config.yaml
head_dim: 128
attn_scale: 0.0884
bias: "all"
init_std_qkv: 0.0176
init_std_up: 0.0176
lr_mult_qkv: 0.5
beta1: 0.9
decay_shape: "linear"
batch_tokens: [32768, 65536, 131072, 262144]
Each number is 128 + 32 x the weight over its row's rms, rounded and kept within 0 to 255. Layers, rows and columns count from 0. Numbers have three digits each. The size before them is the row's rms in percent of the matrix's.

# up: layer 8 MLP up, 1536x384, rms 0.0399, rows 349-395, columns 320-383
# down: layer 8 MLP down (transposed), 1536x384, rms 0.0281, rows 349-394, columns 320-383
up349 112:179112112165178137133107047162144162082079115099098134099130136164095120133172121126136082109145104095138091194124120156114127139054140123143129123182130185085098088141107112103128109086138145
down349 116:096111189119187166141101072130112077161115143147130104151136111150132118131149142131156143128132088113140134157124111112119160109088137143150131122152172150160132214141079127058177122185104108
up350 090:170174163164133175126112149182135085145134091129081132148049060157120143143230099146136157137116175153124146083167162119174114154114101130104077158113096120111110144171130107112153069096096154
down350 078:148140062113093107135104083117110146164089127125117128115116106153168063132136168147104113071149061100073150116082134149163110000154129118149134097174125131120117143130158170139139141138143160
up351 093:120138147118159059122137093164225144127169135171136091140122098101109122100132100158190138125197047115142079154088139150151113131142114106070088111126117224140115128160135126100166086119136150
down351 083:167155097100109152129141123128115182111139143112177111049141162129165123128207107137139092093115137109124134160090139172164209148080175116111136128117129078152109137117150171140055082128110124
up352 093:131115151120111069178083120173045090131154146108123170136098130139133142104097125130133063134139143122125130168177127150120135144148174108106076126139138169099079146160137213152198138100147136
down352 069:126155168064127148102147122109120084062130159120136150115106142086124117104168225163137104132103130111068177137086136111137110001110121122117139096085143115122148155170135134129088145170134188
up353 095:118099110145158070244084142154076110127144128132069184095131125101135136169214158125094112080161146128135124178162074133111141135144181059219103207177081105085081122128108139125131120149134161
down353 076:136097187143108094061132138114107109138156175175122131112106117153115096127102188118191157071115118150113137154129154055231130112147123106078117070129128108097121142144111121131113122170094110
up354 097:198146126117158048129119148143137116104110185097187124190126108177125137135224098121175138137104136129116133098116132123146142126153172129190181128122099132169122164147112100108113084121129114
down354 087:166116098139104107151126192119165152113150138101079131109205156113094064055088148111125158150122071163168154166122146140164104081105135149104095044140093107130156122114169148162157168139168104
up355 110:127139143060127099189080152182135123108141129146160196127094083157138137147235146116150108103099194123142131131135138102130089135136121136122100088165091144100099145138082133093085117124159141
down355 127:077183104132132143054102121053167101115139135107148193126114134141093140133187129065103137176153152119104142161143143079126163112121159197081150143154132119148122149166117134180185120169168133
up356 082:092198078134126128154105114117161075144107110061162088091164026091145156209117124140135063133133156094129125114176104175145119119131126064124125152155109095105130123158104110156110138147123111
down356 070:162186148139128146121089176127086156146114098164115175120094138068137089103188178141145107088084155128134108098153088095108076104126172100097101100128136208138101188146089149119100116063166147
up357 100:139133061162091105114133204087108136130178036045124118117162054160174137136161119099171131130149131147119119080065121097174088142082162143180098107133084113119145128154113100137148136114128134
down357 091:128127150202121152122074112136138138127126129150127173089105151118175120121036160136113098135113163163173128153137153194130130079141137093116122065148122133118163101150146118057097128079146172
up358 142:138176167136084110106113131059127129138080101088119130134156107115162197173167088077100149079088138158145072145195170125154091123157160082104147122114090156083049071137090111178109095112204133
down358 149:121104157138174125163119133151160123151125095160113213155137104138143128152084072122137174107212120119159097126129137120117118116140149121171151131140149131116116088108142202161115127119144132
up359 053:205136124125177145042130127116111138115120060175082119158148152146083099098179132101190130095139149133128149192198083118118150110095149101104124101121151153144115110161129180137094118125147189
down359 055:098104120134134096134167078190142128099091119145172099168115097156206147108136122191148120140133083151138112120122119093053100120059116208150136104071127069128161122139104100147149148108138072
up360 110:103118113120146123112083067145097118116117084091091165090122077152119121184123109114211109133140189116116101157131140101161164126143151101163147134165096065116062127159101147084102154131129176
down360 135:140155110144098148107070119096133170192132069064129118138148118094108094116133166141141139139136145156139107150114206088115159080147130116097140127089224158129160143153144060141103154110163095
up361 101:193098144097172077179081161173108189154074112153066129087191143101146100114143115103117133133095146117127123108168140171131085149156102124138170151160152186143136143157105120155153054119104127
down361 116:165077091171087166101103147134126116140171153126120174087075124158156201131103127138121140138172161077165172128071159084226140095101118204144130151147138141164141147147163175153163118120131110
up362 098:125069120199190105104138047102184220179132148048119100173120124108139154101112139178094103108107149141148146120119184142127138116171106146152147093056152163137144132081132093119137156142158192
down362 109:119184120024078078144138126159130082119117128092130097165129087123091112131177079105132157181118099105093168181105108126095118143137126160078102179126100096079157137162106104053107144113155116
up363 112:139209113155130137102163121147175146066085081112149100096148096137141134175088128183162110071084062155146122125083153116153134133126074100123106160174143119124090141058141185101108121126121144
down363 098:134119125122139142158208096044135107092177117099130082132166094072108126107086158158119108193138127161072171177134161114153131120072092114155135133112238141143124081138158075157102097112181119
up364 090:080206155166143154185147127165148097132080112155118115162139106176134085109161093043113151126147090076130087183132103100186172129129152113164101127132202084128114151169111184133173127119132148
down364 110:171043091126106098122115120080153168122167139143104159131135186131158123085046179141151132137184186153111149076150151126147116095140075100117135117118132140130134119158129118127156172134113142
up365 123:115183127128114144105097130150156110140125075114099112104185097122163126139123101112137144124241156107122114112132113152120119138149123154114173098172118147184103101076098085064072111100133150
down365 116:151157089131122090081124160128072127161152160104053106127108099169078117114111119134144198172128115090111141141110108060127127081112101165159037154170084135128131110110171148108106096168137127
up366 113:154133111110114082097101143091132094144143102167112138118115143121069120154121099104069154151126120137137140226178114141094119120166135132129125134149127139115128058180050149181079105121171133
down366 101:180115144135048049094129116120116145092112134099167100154151091134129081081120152132171087180231111127133096135083133080120072000088129087120135125126103125104123133130177110108095134139111152
up367 093:142154126112065171169165123050167107151100028109155127140173121177063154170145092172117126109127064144142131094179119160163083130114117145167109141127155067098120117078121156108094102124137102
down367 107:104099113207116124115058138174073177131106107165109181063098158089114146164130157120164108170130154154153161114120120115123140137154125109103144098124133176151150164145158097099131077074146132
up368 071:097148129151155130138115197120065141136203159078082132164110083103160126111148139095132127168096111091117118103130166085105115146166114137134129134138151081084113154195102115176174124126143146
down368 070:183113133085136104139148139108130127152111134110161122105169160090132060103116153125110156138116172114114149137157141110144067014148126112176111132146153150142132127174151167200154143147137117
up369 106:152110126087134129186118164182180108050169108123148092136113128098121161166129141125187156024181077145154107124156103092165115137173142082118091134096107096123119105088112116149122119112180132
down369 111:140164130191148106143120121122090124117162080121133190085098154199153064082207105184142142184131210109186113112149131056083162075130104078183137117127040172105147143123093090114184174154134154
up370 105:133227028205067150193138109084175172110116115149119113155186121109114107186132129189120111105082081131107150019141094144130174143155182084179084150110133132160114116174151140110192108104098114
down370 098:111109106102148173081121133131173099168164169116093141173128118115121147124166159092113090111099138107102110100124133162135162024096137174141146139160113099116080090157097132134092106200166158
up371 066:135200107174119108141105130082133195088154111133142193174175194127167131115097103069179135126172148127172107097140132113124133148101112173093108135152089124114101093128140205088129144097142141
down371 072:105157082128110091138109113150133150085171161113129078170125147099129099148141183106133127160115127137049113168122124145091104006128095097116127118122182137198122116111163124169136176197147125
up372 115:123127108106177109118108112107088087079119094091203107128102114167061137156136149104085093085084099112140117146169170160120183150120098119187168125134075196139085140168127155200154134091149174
down372 117:125160155129142147127128145085174108093123107173163139114175105141135097153119129128107107103121133153150131122090142126129146065154185105178114140151151130168163085166097072067160119108100081
up373 131:053198111117125169110104098146181092110152084104113105145113105148135163150214119105101179143134108135113097098106128091138105124130126103113128120201000126094136124201132178051174116093155154
down373 145:135123128130114036143154125105155072115133113146150128141118186101160138148156144130147158108144138091111117102142165104133101118120103113147118114163147132132132156060094105176141143105085132
up374 087:137161161139147090112159095151138128144042137099159093136102085130131131155202110144179170137179145098136118067132194094142115141167162080137127159151130156121115122121138085092144121135136107
down374 065:088141093108124182134155095111145130226126145125137144138099092182110073105117142144096112100100116114070155104164150102108072101080099127125135117136134092119163161092147109140139139232138098
up375 104:125139120138153099166099089142149172142130104044114104100117067127155165141154123108092173095145125132135130090142118119134194143104152149115108166146054169121109130131113142179155067101134161
down375 108:046111078109134176125087129113110160143142102151174130145140155182089119129155115154142151100060104129142145143197152081141164101149106132056124117140110082193112104203120060164151133136205125
up376 109:085172112116163106156105226125136140131131052183080124187122163138139149153159111113138116178211197106114120153165102117065150139129090122101047147078167064136117190109095093124142109125129114
down376 132:141120108148036142070211087133068132158160113012103119151171175150158139120138077169111146132093090155126138132136155119144077110107150127194102138123137131129173090133163124135163128151182109
up377 060:113157062124159157093162122118152179139108096147111146113130120089108116193203124105117165127141178147125155140043105137135129137146032119115113122140132149136085122128151189089132111117081185
down377 051:138108125160149122142129124124101139162116139134148101108165111165141105104134188081138033170117080131115115102139151145118115000044105161127089111171109106106153148148147131131185137247107140
up378 075:094192041158195153189139228191131160159076138099103091134147138079173151088165140077106151151101150120120090199156159177138113138180089108129121139101106125161108085120107114127118109146118138
down378 063:125129109139112134137114162154074129190152124096080138124114092148118097081160147136149129121129136128095179125158122136148106032074117158157141096096162135122142152141189123176134108152138165
up379 064:172108086174152198184130165130122106118123084090109110154169118112161119150150120113159145183108115150135150085112139157107174110145152147115110107094131213198102168125139130146115124145127179
down379 052:079177107099097134110154106173109162113143114109126082104134148109139093135075164105120123126147108126094125145083080132172096000069119136098120131136148130120100103154129092108120167126147095
up380 116:096153084067135126144083140142084164144105123088125097072085156099110128160100127140135092133123132145129123128090106137080203125126152060138097131190131204109128093126133065138102064120170150
down380 139:109129174120186122139142102091165131138115171185125120125125093150121137087147144150121135150149085115155162111088110146164133071124129190115114126101134159133161146080127135108153112194125111
up381 090:125138140171090129073102107140116110130116120086120126199163072093134140140157118108136120138125195101116109153126135138167125136173038148145133131125139102105123105102103145119129161118140167
down381 068:144151129161112148121109114099197135075090138148110166125132149082103165137111214128101153178116169120034190116127085125167121009147121115106134139188090110141174161137160116124160123177144143
up382 097:152143167101100150040101099090131157138147065114105103160134137158136138098115069076134187103080081105127088141102156152234124128150166156217095137169109142161105078102092140080130116114120161
down382 088:149120133106157139103183111108135166074102146069158104137130127101129098129104160113163120124092129134172141059133179101094114025164179076158163066122159104128149153137144138118124161131122083
up383 120:139121123125098137236079094137161140146157078169122122107154152107163144114091141142089096136166098135143092116128133138103134122075132111095117085139164165138123136117146128149102148071220200
down383 154:151097101112153099086137106143077071100109135176161105108105091085078137111134143082099120108118110136140151125129153163153090112134098071142145133114151245133166107181114086114129152137099102
up384 093:196175132121156088179139125142127083113117117162100145105082116137091138177227108154146105094255128118137163125143173169176099146165113094146076169171149148121113120127096107155140101125138119
down384 078:119136130122158153126117090121151099141088111108116182181150127132152128110114177075166165171090114149154149134129186076115060083079141076164188101024124036157164157132092139131083126149155172
up385 122:138136109193158144119143110070073159052103109107084132183126144112191166161129115106126130150167117118143115170147173149084124145086106062169159140135207196088087039160125136119126091115190105
down385 095:139102157138109210090139101164139093118091110145059123126129112122174138147169090151132167131148143074124143108134164195126161143120102149125154168143124103148126142097065133053106120175054108
up386 058:133190099117112127101085089111160138114082125146131167126155064146142080117147145106167087100151138154080116143153148089198118136092088137199146110173085132133082132151130123132157127135135163
down386 062:107093118148152139134200118123166141119140117056156077117112160108216088113106140111112167147146151080136128090140170102124113000144096113118151098151175173133139160102097127128140147193076099
up387 122:124118133121101105173109167117113159090095000109079115171141129149136134196108139187165137138143088146132119108143113141094089144148125138117132163126160075127121118092137070144143142122130129
down387 114:041109087114139130098113135187114119041071156113111139077093118173124059112109124166137139093169128091131096177172081117086144073115165110173150161137109133049126130090181152133164116133069140
up388 087:151105090112154130110128120120129182128139141187147075192150162194102115083143078151193172177106054123134050103127132124229152152170115133170109116087156120162126110136148150153137126135162148
down388 070:146117155144095154097093151133145128117142092107152167165136096156150080163153132150149154154127164114088097167138131110081123019103120127119077084144092170137151147173133167079126168123116176
up389 119:096141149119120175110145095110146159158136135067083045150141161134180170113107122139141115194102108148126089080172137098089157122219120106119149147160156166102136096141138114116119135123166167
down389 153:117088148172078067120145088108128109128121131151108147103180138163059152123173142186136078117138130136134129078115139117155103157071092091112162180146075137111092162116151126121127142156115076
up390 098:176130121081095129165120124151118107060029147112117081092140134159142145146176134156186110037159138124143107183140141116137105126081137097091097130211129127168111131156167128083085075118142126
down390 070:073163113141162127156153175115123152158196152129073134131099170134117093105083138131090151118124155102078132071187167101146130054144165156122099177102157135126141105154132150137100106241126118
up391 067:093190157048100124150114099145071115127171113159174137172097170104157168113127132119121087086141163125108162154133124191076153170094107147154137159127119111126123150162152130100111135100115136
down391 070:128141112113113136105102167079160155098163161165136117144103123101146125137164197128134091146179121067055129135136123123133121000144146112136087114104168093126165119100187137141108184175075172
up392 074:155170099047082121145126116153177146050110139089128110102101090155138131191222113129194164029185058199163057180090104136169166146145155152092095135164158122122134054094154181076129062122151153
down392 073:165141084166142135118114089123114142100144100135073106134122132104129129113071140108101135182152187100066140098153161174098159000148129128170159086116140090088125112143183091126118163211104126
up393 120:148109142151102120200149088083126107055101142125134185173153163130143127142151129152168136119200103142146144104171172097129140147145153075164082144196070176093152124179141111118122140145161163
down393 085:137104111113166153104121126147134104142119155146110101148062140185130085132150139098126123186113126137102169113114163144181102065070134111123113118089114107157138117158101211069129138206141140
up394 096:129141106132142093142131109151149102104116036144120145172128070098132160187200094125138110120152134127142092105128176184120136141179131126115068165116172174157102114181095143139134142113130139
down394 076:100142091125145189094141142128191150138123121172104090141122083113095127052139092133121142162090133113107181137147135131103158030120153122116158100119123149127195147105134124087141158190164191
up395 103:118148123100080094102144161109152056110141049179163158120116051143106143100120143135129101149219087131156089147142158133206124132091184159152087115141186159100106120117124142131229098105138140